Part of a small language model's weights.
Size: 2 heads of 64 (1 for keys and values), MLP 192 SwiGLU, 5.39M parameters.
Architecture: no biases in attention or MLP, untied embeddings, normalized queries and keys.
Training: a variant of Adam for these matrices, 12146 steps.
Each number is 128 + 32 x the weight over its row's rms, rounded and kept within 0 to 255. Layers, rows and columns count from 0. The size above them is the row's rms in percent of the matrix's.

# layer 4 attention query, 128x160, rms 0.162, rows 0-54,64-117, columns 80-119
size [124  90 103  89  89  76 119  59  88  76  75  82 101  86  76  90 104 115 137  86 163  99  75  89 100 131  90 213  97 102  85 104 108 117  91  96  94  95  89  71  93  68  85  61  96  89  66  78  87 109  81 132 100  90 113  86  81  80  85  77  84  97  90  90  83  83 103  84  76  90 123  93 104  77  96 213  80  86  67  73  88  83 195  98  80  82  89  79  86  88  82  87  85  93 104  87 113  97  86  80  77  92  89  82  65  79 139  82  77]
[[130 160 157 105 198 102 136 121 161  95 101  99 100 197 118 111  70  97 134 119 135  94  92 195 104  91 155 115 119 151 122 119 112 147 103 153 142 146 157  84]
 [129 156 129  88 184 155 148 121 140  83 102 151  90 147 145 125 121 123 164 150  67 118 134 178 109 160 128 141 150 145 125  88 140 103 101 154 105 152 141 101]
 [148 103  95 142  82 173 151 106 124 148 173 105 172  89 139 101 176 143 130 108 190 180 128 107 151 145  92 138 100 122 106 122 122 116 135  72 119 129 139 138]
 [ 93 115 117 179  61 163 116 173  92 150 138  83 149 102 108 146 169 141 107 132 161 140 137  74 145 112 142 130 121 114 130 152 156 108 133 152  99 105 135 152]
 [120 131  70 121  36 115 155  84  90 111 159 133 176 119 138 135 163 142  92 136 185 134 118  92 157  79 143 131  93  88 121 183 199 107 134 128 108 137 125 119]
 [112 136  95 170 120 115 107 131 121 112 131 159 153 146 127 112 154  94  65 112 179 184 131  86 131  91  73 131 128 106  98 168 110 142 153  97 105 116 141 141]
 [171 153 125 151 199 114  78 133 182 133 136 132  54 132  97 121  70 112 122 193 186  63 119 175 100 178 115 111 166 106 142 121 139 188 173 113 103 133 135 124]
 [ 62 146 137 155 126 123 113  90  80 157 101 120 141 121 157  99 175  72  65 134 112 176 129  74 176  82  92 121 189 136 114 121  94  63  84 126 134 147 106  85]
 [183 148 183 131 145 157 157 107 187 128 138 149  93 148 118 138 128 186 143 135 135 114 106 145 128 148 154 137  96 168  91 130 146 165 133 148 135 134 149 136]
 [139 123 198 178 202 168 119 145 131 115 123 145 161 116 143 198 104  63 114 161  93  98 116 146  78 173 137 100 114 129 115 108 158 182 141 172  85 110 171 164]
 [141 115 146 135 169 221 147  91 153 117 160 168 121 136 187 153 132 200 101 110 120  97 114 168  87 169 153 133  95 158 147  90 154 163 172 159 115 102 143 165]
 [105 136 146 108 164 129 106 197 164 101 153 118 129 109  98  76  62 126 147 114 126  88 131 141 122 136  60 126 173 163  97  78 122 170 160  85  94 152 123 132]
 [ 99 136 131 175 132 184 113  87 116 132 207 118 128  99  67 131 100 167 101 106 138 130 135  77 133 200 145 134 143 149 137 104 128 126 203 168  96  91 126 138]
 [159 101 141  97 131  91  84 215  84 174 132  83  64  89 118  87 114 147  76 111 163  92 112 149 139 189  88 126 124 155 158  91  94  85 151  84  96  80  88  49]
 [ 88  63 198 168 136 117 164 130 107 154 129 184 174 164  82 111 122 155 138  72 105 159 104 132  80 116 147 126 176  97 132 148 199 100  98  90  91 139 137 106]
 [128 134  91 160 122  95  94  54  88 101  94 106 125  86 127 101 205 124 138 122 203 132 116  84 177 129  97 164 155  96 153 185 195 122 120  63 138 106 107 127]
 [118 126  76  86  82  68 111  60 104 151 112  91 103 118 179 168 161  94 143 111 189 143 145  71 102 149 145 147 103 102 123 153 166  81 124  64 133 107  94 159]
 [160 138 154 138  90 194 177 203 145  97 109 186 137 122 172  84 121 112 109  85 137  80 168 154 149 102 150 102 100 138 107 180 149 137  49 150 193 195 157 151]
 [ 83  98 101  78  83 124 166 118 149  85 103  32 110 117 129 155 141 144 129  89 129 150 124 138  93 126 211 118  93 136 140 102  93  75 117 140 122  93  73 105]
 [ 67 122  67 106  37 130 173 105  44 126 139  90 164 148 103 180 139 155 110 151 102 202 142 109  79  60 130 177 189 130 175 116 146  79 127 154  85 119 169 163]
 [104 155  67 111 125 101 154 128 137  86  68  54 111 113 123 192 122  88  89 124 178 124  64 146  77 128 209 119 105 134 154 125  64 181 135 134 163 131 139 138]
 [123 119 114 132 153  79 115 119 162 157 162 107 181  90 134 123 153 102 124 127 123 111 107 120  89 107 158  58  91 175 103  94 140 133 154 106 125 127  59 121]
 [145 110 166 151 130 138 127 144 120  83 131 112  85 183 127 125 102 138 130 123  71 124 139 104 139 134 112 162  83  94 149 135 118 160 166 178 125 166 145  97]
 [ 86 140 121 163 124 131 177  72  97 146 192 148 143 108 100 158 162 139 112 119 110 189 166 101 133  86 119 155 161 137 119 170 139  83 113  90 163 184 195 232]
 [142 151 118 138 104 142 131 108 109 123 153 145 107 108 118 135 181 134 211 146 165 141  91  83 147 100 167 129 107 104 145 126 157 135 166 120 108 155 111 115]
 [134 120 152 127 129 142  55 167 153 152 147 175 115 152 133  49 135 140 140  84 109  81 188 118 172  97  47 142 125  85 131 187 150 112 141 142 106 111 160 148]
 [195  59 120 154 102 122  41 139 116 175 128 109 125 177 108 131 164 108 142 132 126 175 137 128 227 101  91 129 197  86 115 141  97  75 131 143 138 144 166 114]
 [116 135 149  79 109  91 120 128 152  75 145  39 107 161 100 113  89  99  92 115 119 105 106 171 118 119 167 115 172 123 180 142  87 101  60 173 158 115 106  96]
 [ 87 166 114 176 125 138 173  75 135  98 131 106 129  97 189 141 134 143 117 159 126  69  81 140 118 191 162  77  96 122 129 135 114 167 112  97 124  90 113 137]
 [ 41 139 128 159  77 101 145 153 158 119 135 149 165 140 105 152 129 124 169 170 136 203 163 113  97  73 179 151 158 106 162 114 142 165 111 153 139 127 144 144]
 [107 119 100 140  71 131 210 136 109 135 139 150 143 126 149 201 107 125  70  77 148 155 151  90  87 108 190 144 121 142 112 142 110  99 149 106 170 163 101 172]
 [157 165  96 138  50 129 151 119 168 127  74  89 143 136 154 116 177 141 164 128 163 118 138 146 100  87 183 102 103 149 168 105 155 127  64 163 165 145 118 113]
 [156 155 182 151 141 131 135 156 114 176 134 201  90 116 123 129 117 170 132 142 140 118 120 107 129 124 131 145 144  98 139 137 185 133 138 153 117 133 143 111]
 [134 177 110  92 138  77  86 167 130 165  83 203 136 155  80 188 107 125 142 135 177 145 119 171 135 151 152 131 135 135 154  98 153 167 154 209  68 162 109 116]
 [ 91 116 140  95 142 158 138  92 125  87 148 107  98 145 134  88 128 116 173 124  65  87 134 171  95 158 115 139  67 155 126  89 142 126  81 132 158 143 118  96]
 [121  94 133 130  84 131 188 137 102 153 175  66 149 103 157 161 157 135 121 126 160 149 133 108 127 182 167 168  57 107  89  95 114 139 112 133 128 117 130 135]
 [147  80 190 135 182 127 128  36 104 126 147 101 170  89 141 113 149 133 175 143 113 128 157 139 138 143 148 108 148 170 108  68 128 140 100 120 105 159 120 159]
 [166  89 107 132 140 106 164 128 153 118 110  89 114 104 114 139 158 132 127 139 168 151 174 108  83 172 124 117 148 151 122 133 155 109 105 122 154 122  95 153]
 [147 166 111 124  50 120 123 119 120 101 137 158 155 124 106  84 194 159 104 100 168 200 124 107 155  99 106 112 123  92 172 206 160 107  99 134 104 134 138  89]
 [153  81  75 133  99 141 159 184 141 142 137 147  84  94 164 151 109 170  97 111 154 144 130  81 116 155 108 173 147 145 138  90 100 114 137 111 122 116  93 165]
 [ 94 148 139 107 169 152 104 146 153 105 170 102 120 176 150 172  87 112 109 176 123 122 161 179  91 201 127  85 107  99 137 151 153 120 132 121  81 161 179 129]
 [108 192 126 183 199 129 113 194 124 122 120 174 118  85 177 208 145 105 118 164 163 128 149 120 136 173 158 134 183 120 192 113 147 147 137 103 119  87 139 101]
 [131 141 135 116 198 154 138 114  98 109 139 183 104 133 163 167  78  94 153 187  96 109  77 168 134 136 152  74  56 123 104  78 102 189  91  87 161 124 128 146]
 [ 90  92 164 177 202 141 154 123  98 144 125  95 141  91 113 137  76  74 156 125 115 105 141 107  66 139  74 129 112 160  92 102 112  98 152 109 103 130 127 171]
 [109  99 126 117 200 130  96 141 160 124 107 125  85 130 163 153  79 111 117 200 150 173  49 132 109 122 177 155 124  83  94  52 138 125 179  89 132  89 123 138]
 [121 158 121 118 163 135 148 126 121  81 145  91 132 122 168 153  99  82 172  79 115  77 188 110  23 141 117  75 138 123 134 121 163 148 130 108  97 111 127 117]
 [102 176  90 133 166 149 178 121 122  55 164  78 219 151 145  94 124 121  95 101 128 134 167  91 142 118  92 132 192 162 118 123 165 127 146 161 114 129 164 174]
 [151 140 158 115  93 170 133 112 133  93  83 116 117 139  87 135 138 126 124  98  69 153 102 160 112 151 178 142  70 161 122 103 101  96 151 186 100 130  96 137]
 [126 111 166 117 130 157 166  88 140 123 171 133 193 160 109 150 132  98  97 106 140 143  73 120 147 136 182 144 155 118 136 128 126  94 202 181 142 119 176 214]
 [156  98 137 160 131 124 120 185 159 153 122 114 157 125 118 106 107 136  96 139 103 127 201 137 143 147  18 141 192 120  91  99 114 105  52  98 157 126 176 102]
 [109 128 145 152 141 166 133 120 122 102 130 123 161  90 172 103 168 122 118 122 155  84 137 116 163 140 141  84 109  87 121 126 137  90 160  66 177 130  88 112]
 [140 148 158 137 153 143 155 181 123 121  79 152 142 145 147 130 105 147  67 109 118  80 141 107 183 146 131 139 129 143 113 165  73 169 104 150 185 130 169 136]
 [ 99 169 107 106 104 126 154 134 112  69 143  82 136 140 130  99 134  90 125 109 160 119  64  91 113  93 195 123  95  95 149 171 125 167 168 171 128  97 100 132]
 [134 100 163 163 215 128  92  92 131 172  90 132 111 105 141 160  91 146 141 164 109 142  81 145 119 128 128  98 114 139  85 103 125 142 148 117  73  93  67  85]
 [191 120 145 147 172 105 119 174 208 174  90 145 102 159 137 129 159 138 154  82 115  91 150 182 188 139 139 121 136 146 100 133 100 134 115 118 102 113 138 134]
 [133 103 145 137 115 195 162 126 165 165  97 136 113 128 201 136 170 124  67 107 136  99 109 115  93  77 112 118 158 112 101 137 155 116 121 104  89  94 146  97]
 [ 49 217  77 128 152 122  65 165 162 124 116 128 127  47 112 150 129 111 163 115 167 101 134 123 156  80  78 133 210 179 143 123 141  65  79 141  44 158 129 149]
 [113  98 119 189 180  80 146  97 131 181 154 145 130 123  67 138 118 147 147 149 157 111 102 128  96 100 168 181  90 149  97 129 122 111 169 131 200 132 135 156]
 [155 132 157 163  86 116 141 105 127 146 100 155  66 161 131 120 112 149  73 115 100 123  95 119 189 113 116 141 154 161  83 142 117 146 136  79 176 126 155 111]
 [124 117 106 101 140 141 117  95  82  81 155  72 144  76 148 128 158 113 157 122 110 172 116 122 131 158 142 115  63 117 168 131 107 121 139 147 119 174  71 126]
 [165 137 138 151 142 148 123 160 160 171  90 179 112 172 126 151 124 134 119 115 141 142 127 120 134 112  81 173 227 155 106 123 158 115 116  90 113 125 195 144]
 [148 107 110 117 137  90 108 133 121 135  51 113 150 114  97  52 138 129  97 135 157  83 210 120 160  97  93 138 167 155  51 129 130 122 103  74  90 126 137 131]
 [188 149 126 177 128 135 110 123 182 140 129 196 137 149 108 160 106 127 133 146 141 120 124 142 138 106  69 149 218 155  96 122 182 133  99  94 134 153 215 147]
 [181 127 137  99 125 103  36 114 201 149 116 116  68 153 198  49 111 114 113 123 131  88 161 177 130 109  90 156 141 146  68 111 182  87 116  58  99 114 146 106]
 [193 177 118 158 186  81  85 111 154 101  75 141 112  56 107 102 110 133 145 178 146  92 159 118 200 151  58 106 143  84 111 160 115 112 118  81 166 157 172 151]
 [ 93  65 168  94 109 142 153 135 126 134 135 123 115  86 119 119 133 131  88  83 112 146 160 115 118 141 117  98  96 153 128 106  74 133 150 145 113 157  94 123]
 [ 75 144 106 116 146 131 125 175 161 101 141  91 121  57 104 135 137 122 141 160 142 141 119 173 145 148 184 102  65  59 195 149 100 115 116 202 107 128 140 136]
 [156 208 123 134 160 149 111 155 151 169 166 180 187 126 122 137 115  76 125 108 119 122 131 132 133 180  72  89  39 140 135 112 133  93 170 103 129 152 129 138]
 [ 97  83 146 154 129 137 188 109 111 108 172 124 132 139 136 140 175 138 127  67 135 139 144  72 117 136 127 179 124 193 110  89 135 132 162 179  82 119  97 134]
 [117  68 148 153 136 151 183  92  96  79 124 120 179 158 112 156  90 123  95  95  90 138  98  83  66 136 207 140 160 148 111 128 120 121 152 133 121 137 113 130]
 [179 126  82 145 129 115 116  66 144 144 123 160 151 139 137 127 162 153 110 133 169  95 187  87 132 111  64 161 183 142  87 154 191 146 101  58 169 135 183 123]
 [183 167  43 147 165  84 109 161 134 119 158 127  82  96 152 144 101  97 141 158 210 142 176 136 158 102 103 114 177 102 110 128 115 154  68  78 146 139 207 210]
 [104 118 115 124  88  96 104 146 126 158 118  89 133 134 190  58 154 177 113 113 134  90 153 115 176  87  64 161  96 179 106 171 167 130 140 106 131 118 160  85]
 [142 136 122 177 167  72 131 158 115 137 167 163 104 164 153 108  93 117 132 116 126  75 143 160  94 150 181  97 115 108 126 121 100  81 147 114 117 123  84  78]
 [153 139 117 150  95 120 176 125 103 137 137 180 149 196  91 136 106  99 117 144  73 140  90 155  64 126 217 109 123 114 123 119  73 131 118 139 144 105 105  81]
 [146 181 150 134 182 155 151 139 178 104 137 110  96 131 128 173 104  92 148 122 114 102 111 188  89 146 192  93 112  86 179 103 129 143 112 153  97 104 124 130]
 [144 112 160 171 139  92 124 101 133 105  96 158 109 135  48 127 163 191 143 170  98 116 162 147 171 118 124 113 153 108 103  76 118 135 124 104 147 141 152 117]
 [139 189 163 105 139 133  59 165 157 126  96 139  82 110 131  94  90 130 162 156 133 108 132 159 176 128  90 109 157  60 153 184 169 149 136 135 124 114 150 118]
 [128 161 119 130 180 131 140  68 162 123 132 212 170 122 100 157 202  67 153 133 137 120 137 107 110 149 190 106 132 135 142  78 121  94 146 182 129 166 147 136]
 [154 155 101 131 151 170 151 100 123 114 131  98 114 175  92 120 111 121  85  83  87 133 136 194  93 113 181 159 173 119 122 170 139 145  69 132 133 178  81  96]
 [134  64 119 110 126  95 117  74 121 133 112 171 160 121 117  62 177 133 152 127 154 184 170  51 139 122  70 147 143 109  81 155 119 105 142 117  98 123 126 147]
 [135 137 146 119  91 163 185  78 134 111 134 139 176 141 114 181 116  87 112 119 109 181 107 150  86 102 211 112 184 121 135 132 103 134 100 170 136 170 107  97]
 [161 147 141 127 174 174 153 158 150 132 167  80  77 121 147 181 140 102 124  79 101  90 182 170 118 118 121  81 113 125 169 114 138 148  83 156  93 135 108 119]
 [176 119 138 144 129 109 123 130  99 153 162 145 110 150 191 140 116  82 136 143 133 101 102 124 123 123  86 111  79 172 149  54 147 116 177 108 175 127 114 124]
 [183  77 120 139 179  74 144 116 101 116 162 137 171  89  94 168 139 102 147 154 171 178  87  47  71 164 180 153 130 121 208 120  82 116 159 141 121  87 129 126]
 [122 121 133 131 144 163 183 115 130 137 163 112 153 125 124 166 137 128  77  70  90 129 125 129  90 166 192 172 118 216 143 107 121 112 135 158 149 185 113 103]
 [169 127 122 178 101  57 163 109  48 116 143 143 139 132 120 176 128 133  67 144 114 163  71 159 105 146 194 103 101 191 158 128 131 124 147 107 136 166 149  58]
 [167 105 200  99 132 175 156 125 132 124 160 178 145 157 110 117 144 126  80  92 101 147 120 106 108 188 146 140  61 112 107 147 180 181 163 148 111 108 109  95]
 [238  78 173 194 129  93 148 155 143 153  95 134 122  94 125 103 156 158 131 120 114 144 146 131 188 159 163  78 138 106 168 123  92 160 141  93 152 107 126 136]
 [132 171 129 104 162 134  90 151 119 106 127  78 109 127 108 107 105 144 162 133 173 128 156 188 127 165 143 139 118  95 155 113  87 131  83 160  67 126 106 127]
 [150  72 143 121 131  89 133 123 124 136 104 120 133 150  85 101  90 138 114 184 179 113 131 102 118 152 179 138 108  78 139 126  97 141 151 163 186 107 105  92]
 [107 124 135  89 165 154 148 105 149 102  98 147 165 119 177 114  95 101 199 113  69 101 103 142 151 125  44 122 167 104 145 138 168 124 140  86 125 150 135 157]
 [131 119 172 144  78 127 144 115  94 184 119 136  87 169 103 148 118 176  49 150 139 164  99  89 128 141 155 152 142 170 101  97 148 161 138 119 137 131 168 155]
 [108  80 118 134 119  85 157 137  90 106  97 156 197 142 127 132 128 117 105 146 123 148 133  76 109  73 140  89 134 152 153 135  77 112 124 146 147 102  99 105]
 [104  83 168 172  95 101 170 132 128 194 129 186 131 178 107 129 107 153  54 137 152 145 124  85  97 122 133 163 181 170  72 113 124 123 140  77 143 109 141 106]
 [110 123 147 144 119 141 133 155 174 106 136 142  83 102 131 186  98  79 100  85  73 147 117 136  86 122 156 111 161 145  82  73 158 111 151 160  62 146 162 112]
 [163 125 121 175 142 102 118 102 118 190 120 207 130 195  87  91 106 155 101 111 162 124 147  92 157 120  76 130 203 162  54 147 147 137 116  75 127 130 119 154]
 [ 82 144 148 105 167 135 133 130 140  85 119 105 128  92 114 115 109 123 165 134  84 138 114 173  92 145 169  81  93 113 193 130 115 125 115 184 110 130  61 135]
 [208 188  90 126 165 104  53 145 135 150  88 121 108 104 139 117 125 140 139 165 153  91 149 177 198 129  93 109 110  77 132 152  93 106 117  95 171 135 198 138]
 [111 121 133 118 117 146 102 121  65 137 135 111 107 115 128 158 109 176 157  63 130 177 128  90 130 156 152 157 161 155  96 114 147 150 115 181 108 105 135 160]
 [106 150  65 105 186 119 100 116 107 114 106  74 146  81 112 174 116  96 127 163 142 154 175 118 108 124 132 105 168  81 148 103  95 155  91 128 144 158 144 164]
 [ 95 114  78  97  98 129 163 128 106 134 132 134 128 138  77 142 191 136  77 117 106 166 135 128  84 123 195 152 129 129 106 115 117 146  84 175 127 178 118  78]
 [ 99 103 151 123 118 154 160  92 138 126 168 138 123 193 144 115 109 112 112  87  93 168 119 150  22 147 200 132 136 138 144 123 132 116 153 125 112 116  72  95]
 [136 116 133 165 138 158 186 150 112  82 176 116 150  82 108 147 119  62 127 176 133 156  58  97 123 118 145 116 116 123 174 130 114  97 134 205 121 146 135 198]
 [114  90 128 100  86 114 131 139 136 122 149  93 144  43  89 168 116  96  97  92 128 148 109  91 130 116  91 134 123 128  93 100 164 161 113 171 116 103 128 106]
 [134  97 121 139  72 204 161 104  62 123 114  90 118 165  80 141 185 173 147  73 107 209 157 104 108 113 151 181 138 181 115 112 171 134 128 147 120 138  95 139]
 [163  99 113 103  72 122  86 106 125 165 107  73  91  80 211 153 151 119 130 114 113  96 134 130 178 109  71  87  88 131 148  95 144 163 117 131 137 113 100 108]
 [171 144 131  68  71 122 116  98 166 115  63 107 110 133 103 134 137  75 167 111 121 147 147 171 118 120 201  95 116  82 165 101 111 106 130 108 142 162  95 137]
 [ 94 114 120 174 120 157 132 151  63 131 123 122 134 114  74  98 126 130 131 167 186 164 162 131 144 110 111 163 110 108 118 127 103 151 124 146 141 135 102 180]]
# layer 4 attention key, 64x160, rms 0.157, rows 0-53, columns 80-119
size [117 103  79  77  81  66 108  76 107  86  76 123  76 103  90  68  94 124  77 123 128  98  97  92  90 129 122 125 118 108  89 105 107 109  79 108  91  89  98  76 103  97  94  94  80  82 103  90 100  77  95 134  81  87]
[[197 122 112 145 140  87 183 119 132 112  93 128 166 135 145 128 187 135 127  95 132 194 100 150 122 115 166 100 104 128 170 127  79  93 109 118 103  83 160 141]
 [132 165 105 161 138 163 126 127 113  54 147 110 137 151 100  70  61 109  84 131 111 120  95 108 119 142 144 101 142 201 148 105  80 159 143  63 151 159  66  77]
 [105  98 146 119 109  95  74 115  87 142  96  81 117 115 153 113 161 135 134 138 132 130 159 157 150 107 136 115 168 122 140 216 105 154 174 134 188 104 187 132]
 [142 146 109 118 148  87  79 121 159 218 100 143 132  55 140 160 162 161 145 113 142 173 176 102 175 125  86 166 108 105 111 147 142  96 116 146 130 132 115 191]
 [131  75 153 159 112  92 113 114 141 181 110 131 117 129 145 110 136 149 144 128 173 163 143  84 170 130 149 155 118  71 106 152 193 168 122  79 152  88 171 112]
 [122 132 147 125 189  74 149 134 140 168  99 135 124 101 164 139 153 157 114 112  95 141 147  99 165 148 113 110 109 151 130 177  72  64 115 135 127 148  83 169]
 [ 99 150 131 108 140 176 161 119 111 146 162 159 156 111 108 146 156 156  52 130  12 114 119 179  69 132 104 181 104 186 134 115 142 166  81 137  79 116  78 114]
 [176 140 117 128 152  98 155 125 104 135  77 125  99  95 147 134 154 123  99 127 128 147 146 141 119 168 104 119 112 172 110 170 102 105 107 157 128 183  62 167]
 [119 130 133  90 196 187 184 110  89  87 122 104 131  97 127 160 121 114 101 136  88 162 141 184  88 121 146 171 170 144 103 129 126 139 107 183 117 142 145 176]
 [147 123 115 134 147 176 110 134 128 146 161 130 113 131 103 136 144 150 119  93  95 135 119 179 109 158 121  75 124 189  89 146 132  74 107 132  92 143 118  94]
 [ 96 126 147 132  72 172 121 159  93  68 149 154 189 182 115 108 120 154 187 108 126 145  98 156 169 103 156 146 126  72 157 125 160 144 192 152 188  69 198 124]
 [148 182 105 145  89 107 192 141 195 138 101 135 134 187 113  80 156 161 104 164 160 107 110 235  96 118 133 121 119 115 122 174 118 167 102 133 123  74 182 116]
 [105 115 171  93  99 168 148 100  67  69 122 135 152 130 118 147 167 102 139 114 125 104 131 166 130  97 109 115 139 117 165 135 161 119  29 161 156 160 184 157]
 [150 162 114 144 109 114 108 129  99 186 104 158 182 159  88 111  97 132 157 140 148 165  76 169 113 119 121 139  94 114 148 123 135 200 163 175 171 132 138 124]
 [121 168 126 164  21  79  98 106 148 137 140 136  65 149  89 127 110  96 153 116 134 131 102 171 159 109 190 142  78 130 147 138 133 126 189  83 174  92 139 119]
 [153  74 129 191 178 146 178  81 116  67 138  64 127  82 112 138 115 103  76 130 148 149 133 119 109 193 120 121 127 193 102 181 124 119 131 128  61 166  93 155]
 [205 107 144 125 119 158 123 104 127  90 156  93 162 100 116 136 151 150 141 109  85 120 132  84  96 152  98  88 134 172  98  62 140 144 122 114  69 160 101 147]
 [ 72  63 146 148 139 138 125 122 125 135 111  53  83  60 146 149 186 132 105  95  98 152 134  74 175 148 127 118 136 131  99 143  97  54 138 108 121 150  62  86]
 [147  83 157 101 104 158 173 134 121  96 140 131 169 103 138 117 180 201 176 131 110 161 164 116 158 102 132 129 177 112 114 118 101 105 111 143 152 136 194 126]
 [169 145 114 138 122 105 174 115 175 135 128 177  88 141 135  97 154 139 139 162 201 105 158 136 147 140 174 132 129 108 158 164 151 116  67 162 130  87 201 113]
 [153 181 163 148 135  91 251 150 150 124 103 152 124 122 132 113  93 141  97 144 182 129 105 173  89 146 139 107 129 159 137 124  83 103  97 147 110 103 162 113]
 [130  87  99 154 101 158  96 106 121 132 169 128 165 129 141 149 126 138 148 143  89 195  55  76 135 115 170 146  99  78  93  77 110  85 180  81  96 137 107 156]
 [142 135 145 150 124  96 142  80 123  69 164  81 112  68 117 129 143 137 144 106 123 120 153 122 106 148  94 105 142 189 107 141 109 134 104 104  66 157  83 151]
 [ 73 134 174 104 119 120  83 132 140  90  93 135 131 179  69 105 114 142 166 136 129 131 152  81 143  56 221  77 110 164 135 180 188 170  91 167 195 127 119 167]
 [135 102 124 146 140  61 140  92  78 144 125  93  96 127 130  94 169  99 148 149 199 150 124 149 156  89 108 123 162  63 135 166  74 136 161 126 125  81 181  77]
 [165 130 139 144 153 114  55 131 110 128 107  92 135 105 145 154 132 126 147 130  83  74 125 191 133 134  76 122  92 109 163 167 210 179 147 142 108 108 117 141]
 [134 177  94 136 180  85  54 155 166 145  83 101 116 130 112 112 108  82 158 133 137 110 107  93 124 133 100 157  99 100 127 151 143 176 140 142 118  95 147 152]
 [ 91 131 165 145 111 107 102 164 157 114 111 102  72 107 208 145  31 109 146 161  97  79 109 150 119 103  86 117 131  88 113  93 191  54 147 138 128 157  95  68]
 [129  91 140 137 142 127 161 118 110 114  99 111  92 116 110 198 101 106 118 104 103 115 160 138 113 104 187 113 140 133 159  67  73  69 107 142 136 181  92 143]
 [102 107 121 156 132 108 130 103 199 112  91 103 124 138 161 139 100 176 118 151 120 133 186 175  86  90 155  52 167 109 134 207 190 133 171  89 156 151 165  89]
 [ 84 115 100 122 139 104 117  85 136 147 117 206 146 170 129 114 147 165 129 150 127 153 185  89 144  99 139 126 150  51 147 164 154 115 105 155 190  94 183 150]
 [146  99 111 120 129 104 150 114 200  98 127  89  73 157 105 105 144 134 109 137 108 151 145 108 105  72 179 128 140  91  87 161  87  93  99 124 131 141 152  71]
 [ 72 127  76  77 146 116 126 128 140 127 143 165 108 120 103 224  90  79 129  96  68  99 130 148  78  87 170 148 114 135  89  82 190  94 129 166  96 181  63 202]
 [148 189 128 149 159 125 164 124  85 115 154 120 108 126  96 128  89 116 125  80  61 110 111 109 121 162  80 106 130 153 148  54 124 109 150 128 111 156  47 121]
 [165 115  74 125 136 129 185 153 132  90 202 111 114 142  24 128 101 104 149  99 135 147  65 146 103 115 166 109 157 166 145  93 101 128 145 113 121 137 118  92]
 [100  96 133 128 149 136 161 152 124 126 163 150 140 145  69 117 117 136  93 186 142 130 125 118 135 124 139 147 174 153 151 139  84 147 157 117 128  79 136 116]
 [ 59  97 131 160 136 118  83 150 132  93 150  53  66 143 146 123 110 131 116 154 100  94 151 119 148 119 128 106 147 103 146 128 158  85 129 121 153 158 150   6]
 [153 129 108 109 135 118 112 139 113 128 112 192 116  95  87 152  98  99 123 115  96  94 119 133  53 118  80 158 138 109 173 109 114 130 122 152 129 128  75 123]
 [110 143 129 161 103 128  58 129 109 186  89 138 117 109 198 120  75 153 113 145 156 106 115 150 153 104  94 158 158  70  93 194 137 119 157 115 137  79 177 125]
 [115  93 100 107 117 145 152  63 127 122 124 184 128 122  43 157 113 120 156  99 165 120 139 126  84 114 116 154 163 135 117 155 123 147 132 135 131 129  96 194]
 [ 78 105  99  77 135 145  68 138  81 106 152 143 151 118 109 163 164  99 122 158  61 122  73 102 116 101 190 173  94 115 146  96 206 143 150 124 132 104   1 149]
 [151  73 114 101 145 130  88 141 162 167 154 136 171  89 179 129 135  98 161 118 156 111 144 113 154 170  54 178 100  65 142 138 156 135 123 141  80 135  83 141]
 [ 96  73 149 111 158 116  82 144 148 135 147 136 125 136 154 139 101 154 132 143 142 153 174  74 127 175 129 144 106  96 124 182 146 188 134 172 124 137  44  83]
 [148  98 127 124 159 182 182 129 142 117 132 108 161 114 149 149 161 147 101 123  77 160 130 135  96 134 125 118 167 196  80 137 137 124  86 155  79 157 101 144]
 [109 127 132 158  70  91 143 110 109 120 130 159 165 160 160 141 133 133 140 182 132 128  82 112 178 127  54 142 141 127 156 120  95 185 154 135 159 105 156  96]
 [120 160 122 130 111 141 109 111  57 176 185 149 105 170 117 154 106 124 185  77 105 138  69 129 114 156 168 146 113 120 118  78 166  89 184  81 104 161 139  96]
 [ 95 165 134 143 114  76 120  76 111 157 113 129  87 198  90 143  92 125 163 137 148 111 131 123 162 110 222 134 142  80 144 179 155 137 127 182 169  67 158 102]
 [ 84 165 160 106 113 115 154 108 120  85 153 122 111 172 134  96 106 115 135 120 117 138 121 155 149 134 201 102 124 105 194 123 119 157 147 195 119  92 165 130]
 [125  79 191 149 106 104 136 106 114 106 114 113 140 166 106 147 143 133 150 136 120 128 130 161 147 127 171 122 145 132 119 142 101  95 129 173 134  65 124 140]
 [132 189  76 183 107 116 150  95 159 102 117 139  93 139 126 157  73 118  81 127 110  96  86 175  30 158 195 148 104 187 151 115 167 149 116 123 121 112  94 115]
 [108 143 122 155  95  46 127  78  77 169 128 141  99 154 183 150  93 136 135 115 133 123 123 154 163 107 154  87 163  99 144 102  97 123 143  97 160  94 143 121]
 [ 76 177 139 136 146 118 185 131 137 135  98 137 103 119 148 140  84 129  63 143 112  62 133 254  45 122 107 131 148 152 151 180 160 105  76 161 123 139 112  99]
 [ 80 119 139  78  94  94 133 160 111 148 103 113 160  99 156  90 142 164 135 144 155 114 141 159 170  85 108 150 147  74 109 185 124 110 112 151 143 136 201  98]
 [155 121 132 141 131 101 119 171  92 200  97 103 142  97 164 112 109 105  90  87 111 177  94  99 159 116  65  79 147 153 114  45  87 103 107 110 113 129 108 156]]